python train.py --n_layer=13 --n_head=3 --d_mlp=1024 --norm_place="pre" --positions="learned" --tie_embeddings=false --parallel_block=false
Each number is 128 + 24 x the weight over its row's rms, rounded and kept within 0 to 255. Layers, rows and columns count from 0. The size above them is the row's rms in percent of the matrix's.

# layer 9 MLP down (transposed), 1024x256, rms 0.0374, rows 272-284, columns 128-255
size [102  99  98 103  91 110  85  97 114  98 106 104 101]
[[165 176  66 159 128 119  89 111 120 125  96 146 136 134 134 170 132 129 145 139 113  56 133 141 102 107 157  76 136 146  91 132 100 129 120 126 109 143 122 140 126  93 122  90 110 144  94  75 102 113 153 160 142 113 123 126 154 129 151  89 115 139  82 134  57 144 127 121  82 152 154 142  90 135 134 111 166 130 106 156 157 116 127 104 149  84 165 149 148 100 116 139 194 115 121 131 114 122 131 136 141 131 128 131 151 115 145 124 100 108 117 163 153 141 108 161 113 146 155 143 121 115 140 141 137 110 124 150]
 [172 122 100 134 124 114  93 136 151 113 111 132 113 126 130 163 131 149 134 117  97 119 127  85 141 120 113 133 173 144 139 120 142 129 135  68 122 102 133 149  89 140 131 165 127 133 135 152 129 143 114 112 126 116 139 118 150 149 102 137 133 149 115 105 104 127 123 115 126 109 132 123 111 133 116 123 165  81  90 143 147 140 150 122 152 110 113 104 136 166 109 165 136 116 126 140  85 149 106 138  96 144 125 165 129 132 160  87 145 138  94 103 154 142 134 152 131 121 100 163 182 138 132 103 155 162 145 152]
 [123 151 143 117 150  85 133 158 134 153 125 117 153 148 167 125 142 106 113 126 145 136 128 137 109 156 127 147  85 158 103 114 135 110 157 123 109 128 121 177 137 158 147 129 165 131 150 108  92 128  73  85 156 144 132 120 124 100 138 134 125 113 139 154 122 146 118  79 134 134 150 143  89 132 135 127 125 152 108 141 138 146 107 117 141  92 136 161 144  91 125 137 132 122  97  78  96 136 118 146 141 145 145 130 107 134 143  99 143 131 120  82  97 133 160 115 126 135 126 127 121 138  90 129 129 101 163 109]
 [142 129 115  96 140 104 133  91 134  96 147 101 104 132 159 123 143 177 116 170 132 126 155 143 110 152 157 119 161 131 112 140 159 123 137 165 132  87  78 111 141 132 152  75 115 154  97 150 135 126 137 102 157 118 126  90 122 139 109 166 126 126 105  92 190 124  99 147 133 175 136 140 182 124 121 120 116 127 108 127 147 100 111  89 138 102 142 106 102 144 102 137 118 134 134 116 134 108  98 114 145 105 120 124 132 113 102 126 174 139 150 113 137 138  87 130 124 171 120 134 125  83 172 112 125 146 179 175]
 [106 108 135 112 171 123 130 127  95 105 140 113  87 107 117 145 137 101  87 152 117 160 155 151 109 124 149 102 112 121  95 143 110 139  58 147 161 150  89 154 134 100 141 115 141 175 142 139 128 111 131 137 100 151 127 143 155 100 145 144 171 160 134 144 133 109 152  98  67 189 106 120  78  67  81 103 121 155 152 161 118 131 149 130  94 155 145 124 130 111 121  76 133  88 129 119 130 121 192 137 133 110 174 151 109  93 173 137 104 123 142 153 153  96 135 116  73 111 140 124 143 105 119 129 129 119 177 149]
 [125 121 120 131  91 163 134 132 161 111 125 104 123 116 107 130 118 131 118 124 104  95 130 130 165 101 126 147 105 128 102 117 111 143 154  75  48 162 109 134 115 125 132  96 145 132 133 140  97 133 110 169 172 108  87 129 116 105 132 152 113 109 135 147 141 148 120 131 105 184 126 145 107 160 144 185 132 118  91 154 135 116  65 108 125 118 122 174 123  98 144 141 131 108 107 132 154 193  92 121  82 130 164 127 153 122 143 112 151 137 149 185 133  81 112 121 150 149 165 156 148  86  96 125 131 159 145 119]
 [135 101 125 137 138  53 107 112 150 155 111 138 156 135 173 122 133  91 113 140  81 120 128 143 156  84 126 123 122 160 139 143 114  69 140  94  94 135 159 128 148 151 130 113 121 119 153 168 151 144 142 117 147 107  88 121 128 138 130 171 166 138 123 101 166 141 120 131 145 137 129 142 185 167 112 121 119 133 114 135 135 138 125 111 152  58 124 141 128 104 128 123 153 120 133 116 145 122 116 122 139 123 144 147 120 115 111 161 141 101 105 105 103 147 125 147 135 106 131 119 126 138 122 149 159 122 131 103]
 [135 133 120 123 120 109 123  95 140 134 147  94 100 156 143 107 136 113 119 133 154 116 139 100 147 155 184 114 162  93 148 125 102 111 101 111 172 148 140 113  99 135 109 142 132  63 184 132 103 132  97 137 143 151 125 133 146 122 117 118 166 149 120 163 139 156 112  95 150 142  89 137 128 202 135 137 108 123 171 167 161  81 107 153 120  84 114  78  93 115 130 144 159 112 165 141 124 110 119 127 111 143 137 152  81 141 128 117 135 144 109 140 146 140 119 127 141 146 144 113 101 130 122 124  98  82 110 136]
 [161 148 115  93  69 130  73 136  76 131 117 184  93 163 111 112 133 133 136 115 125 153 114 136 111 134 157 132 138 126 134 148 106 136 134 107  88 135 148 122 137 107 166  98 139 139 114 103 125 133 118 143 157  96 113 131  97  93 109 154 141 106 166 144 131 101 129 145 158 156 105 174 129 139 130 124 100 139 126 132 108 123 142 117 120 153 103 129 128 134  90 158 155 140 122 118 123 104 103  94 170 154 126  92 108 115  97 127 133 139  95 128  97 128  88 138 145 143 124 154 106 149 159 130 127 116 105 140]
 [106  78 165 116 105 134 136 138 109 105 134 141 155  92 159 151  62 110 208 114  89 121 141  99 125 122  99 145 157 104 128 133 126 105  95 123 182 169 131 119 149 102 101 135 156 134 160 128  88 155 126 135  89 157 115 134 134 121 145 116 142 133 136 111 126 142 106 144 145 116 125 140 122 107  99 109 118 145 122 126 179 134 143 128 121 154 148 163 166 124 156  99 128 141 106 107 112 140 162 145 116 137 136 112  90 145 100 164 128 155 139  98 122 163 139 167 112 114 114 136 150 116 102 144 170 125 164 119]
 [138 113 149 112 139 134  99 168 133 136  80 129 141 140 175 127 148 123 135 148 117 100 112 159 102 125 133 135 122 135 159 151 124  76 192 133 151 137 135 101 144  83  99  96 130 102 104 149 128 168  90 126 120 105  89 122 142 153 145 136 137 147 109 143 149 159 165 128 163 162 132 101 118 163 101 161 111 110 105 101 109 133 113 120 140 113 136 111 122 126 155 100 138 122 104 149 155 150 125  92 148 161 149 102 121 101 161 122 118 142 175 144 135  91 122 137 129 107  96 118 111 135 151 121 104 130 147 146]
 [126 139 123 165 123 117 110 105 113  99 134 144 116 102 149 151 157 143 154 145 125 115 132 157 154 117 112  88 140  76 165 118 198 142 138  92 100 126 120 112 149 157 159 108 164 161 145 145 112 105 152 129 111 131 119 158  88 124  95 113 135 145  80 129 142 104 100 132  94 135  77 131 125 136 128 141 138 145 135 103 167  79 162 146 116 130  65 126 130 109 165 127 158  79  94 105 159 144 132 109 145 110  98  94 138 138 126  97 102 141 154 127  89 122 122 131 134 144 130 124 107 141 128 119 141 131 159 110]
 [143 132 103 124 135 108 145  79  72 103 134 111 128 123 120 153 138 127  87 176 114 118 123 120 134 140 125  59 173 108 128 131 130 104 152 157 121 117 127 131 131  77 145 135 111  84 122  83  87 137 171 154 108 145 101  95 116 118 126 104 150 103 171 128 140 142 164 122 188 133 130 160 135 139  72 130 106 134 143 147 107 101 138 144 151 131  94 112 116 131 147 152 120 114 136 125 140 136 167 124 118  85 129 166  81  95 131 118 111 106 115 151 123 153 108 150 120 142 163 159 105 125 123 106 154 117 146 111]]
# layer 9 MLP up, 1024x256, rms 0.0455, rows 273-284, columns 128-255
size [100  90 106  94 114 109 105 111 110 104 102 105]
[[ 89 152 148 130 157  72  96 131 115 115  81 170 126 140 131 117 113  94 106 126 113 136 142 149 115  95 149 150 122 128 160 125 116 105 149 141 149 121 151 120 169 131 134 116 147 101 117 132 172 134  93 120 131 155 151  92 152 114 145 121 115 145 146 138 127 116 140 124 115 115 134  81 112 121 110 131 122 154 116 139 134 162 146  97 109 160 158 127  98  79 120 103 124 105 138 121 132 129 103 132 137 134 132 135  70 156  91 109  99  90 136 129 115 119 130  98 109 130 166  85 110 172 154 107  83 117  77 114]
 [122 127 113 117 113 151 144 135 120 176 167 127 174 154 148 160 169 162 171 126  84  97 106 147 114 105 120 153 123  90 115 141 113 133 136 108  83 188 125 130 120 117 111 143 136 188 151 171  97 103 135 125 122 160 149 140 139 152 118 167 129 132 158 117 134 144 126  81 112 115 130 115 130 158 107 132 101 166 141 106 146 126 105 174 107 134 121 124 129 141 124 183 121  92 163 168 190 104 107 146  91 116 141 131 141 147 139 150 134 110  87 180 141 108 145 121 122 123 131 100 121 101 152 116 121 131 129 143]
 [132 168  92 112 125 129 132 161 179 153 138 105 156 144 167 122  75  92 118  95  65  97 130  95 132  82 106 126 127 117 149 132 122 114 125  96 129 104 117 129 167 106  93 121 115 131 162 113  87 149 131 133 106 159 113 149 154 138 159 148 163  92 178 164 133 111 125  95 105 111 101 110  95 142 121 123 111 149 118 107  93 106 129 133 145 151 161 120 176 120 138 171  95 134 126 167 123 170 107 115 115 124 157 120 137 145 149 159 116  98 109 132 144 123 144 171  86 127 184 123 155 115 108 161 129 140 125 156]
 [103 155 119 130 124 168 136 107  96 108  98 139 127 191 123 131 102  97 110 117 113 106 142 151 163 143 132 148 129 140 143 124 127 129 129 193 132 160 151 113 164 119 126 126 121 155  98 131 134 144 132 142 197  69 145 149 120 107 141 150 139 151 102 123 139 127 151  87 175 125 131 114 144 165 154 112 166 164 126 156 119 123 133 136 131 106 134 143 138 154  91 172 117 120 138  74 117 132 123  65 133 121 129  77 136 148 118  80 155 147  88  90  62 123 112 136 153 125  83 137 117 165 137 114 120 115 126  79]
 [125 167 113 135 129 167  90 132 119 140  99 151 128 140 117 155  81 135 142  87 151 119 135  87 145  88 119  85 130 128 101 117 106 131  96 142 132 159 142 122 115 140 133 110 127 158 106 133 107  96  68 157 172 131 128 121 150 152 115 135  74 104 134 121 133 143 181 105 152 163 106 118 107 157 186 125 124 180 127 104 157 119 149 146 142 132 116 171 132 101 155 166 127 111  92 118 114 157 112  92  97 131 130 157 141 137 134 130 137 115 141 128 115  99 128  97 145 103 157 169 151 135 117 133 140 173 136 101]
 [ 84 119 113 136 177 103 140 150 133 121 127 117 141 153 100 115 121 137 138 135  88 113 126 122 139 161 143 119 134 132 115 132 119 123 126 129 161  94 135 125 116 156 114 109 141 118 125 165 122 169 140 124 129 136  90 145 102 110 114 126 166 124 127  76 169 105 157 125 128 129 127 117 151 150 133 143 104 117 101 105 128 137 132 122 126 124 171 111 151  91 140  94 138 156 108  88 140  97 103 167 117 115 136 162 165 128 123 120 187  75 106 144  89 118 180 142  84 125 142 134 125 131  84 127 158 160 113 101]
 [ 83 169 121 119 123 143 127 107 128 100  93 123 125 176 154 143 170 141 146 215  86 113 114  95 143 158 153 138 152 112 177  78 113 161  90 132 123 127 120 111 112  93  56 133 126 109 135 147 135 152 147 104 133 132 100 100  97 199 142 154 127 146 146 143 133 135 113 115 115 122 129 117 175 112 139  84 142 145 141 156 146 143 177 111 135 108 136 133 132 119 134 156  82 121 122 148 118 148 126 121  98 124 139  95 132  92 141 110 100 101 124 147 112 139 124 144 150 156 131 150 101 160 127 150 131 112 145 117]
 [177 216 141 114 152 134  93  88 117 138  74 145 122 133  92 132 157 142 156 121 117 123  74 127 100 123 113 101 145 130 104  85  82 135 151 101 164 101 131 145 118 115 110 120 180 131  99 104 116 133  98 107 126 117 112 117 144 180 127 157 127 153 146 167 140 141 128  96 138 110 124 117 116 100 117 134 111 139 130 128 133 161 120 129 106 170 112 123 109  90 109 138 146  99 143  85 125 150 116 114 159 158 164 145 135 121 121 123 161 102  95 123  98 137 140 141 130 102 128 108 121 128 137 102 112 167 146 158]
 [130 120 108 112  98 147 139 111 131 129 100 147 127 140 140 165 161 153 153 110 103 124 133 112 102 116 104 116 140 126 182  89 135  89 124 149 133 119  92 100 112 160 127 138 189 143 137 161 166 126 144  78 119 153 102  71 121 189 146 144 156 121 158 134 138 170 166 126 137 133 150 115  77 127  68 120 118 119 117 130 131 152 104 111 139 182 139 146 188 146 113 113  91 169  97  88 158 110 106 139 126 153 144 122 134 118 139  94 129 100 129 141 103 122 145 113 149 160 148 131 174  95 127 119 129  90  79 125]
 [108 134 127 126 116 117  96 145 113 172 138 153 103 159 160 114 117 126 121 166 110 149 112 129 131 141 166  76 111  98 129 129 126 122 142 148 160 133 116 161 129 158 168 158 151 154 112  77 148 155 128 120 128 105 121 152 132 125 147 147 103 101 118 126 114 122 116 152 141  94 137 139 126 146  76 115 118 133 170 124 145 159 112 186 137 117 156 123  99 123 136 154 164 120 111 137 164 171 161 109 118 108 147 175 169 170 131 168 117  97 134 108 170 100 135  60 118 118 113  91 151 124 159 140 109 153 157 135]
 [ 59 131 126 127 157 121 130  94 138 117 148 140 116 190 139 150 136 118 137 136  84 153  83 106  92 113 127 138 143 112 112  99 100  91 137 153 123 144 133 102 100  85 150  79 163 118 100 134 146 133 130 103 111 102  79 130 166 173 118 158 151 152 151 111 121 125 142 147 105 118  85 124 166 181 155  89 114 129 153 130 112 145 160 160 169 145 149 153 121 119 130 132 112 120 116  89 163  99 100 128  86 149 162 168 117 183 124 151 141 154 117 117 121 158 134 123  98 182 136 100 147 121 135 166 154 124  99  60]
 [164 125 131 103 106  98 120  96  91  80 106 148 182 142 130 147 138 101 104  87 148 107 136 115 151 123 160  91 121  93 110 136 124 180 163  98 142 129 121 121 114 136  72  72 138 143 103 183 136 152  88 135 103 165 150 101 165 130 145 133 125 118 142 119 160 131 139 139 120 120  92 104  97 160 138 108 153 129 151 119 141 142 129 149 106 178 119 141 147 154 133 143 146 120 104 128 116 112 155 143 141 154 129 146  90 149 124 121 149 170 118 121 107 133 117 104 142 152 166 138  98 159 149 145 121 163 124 141]]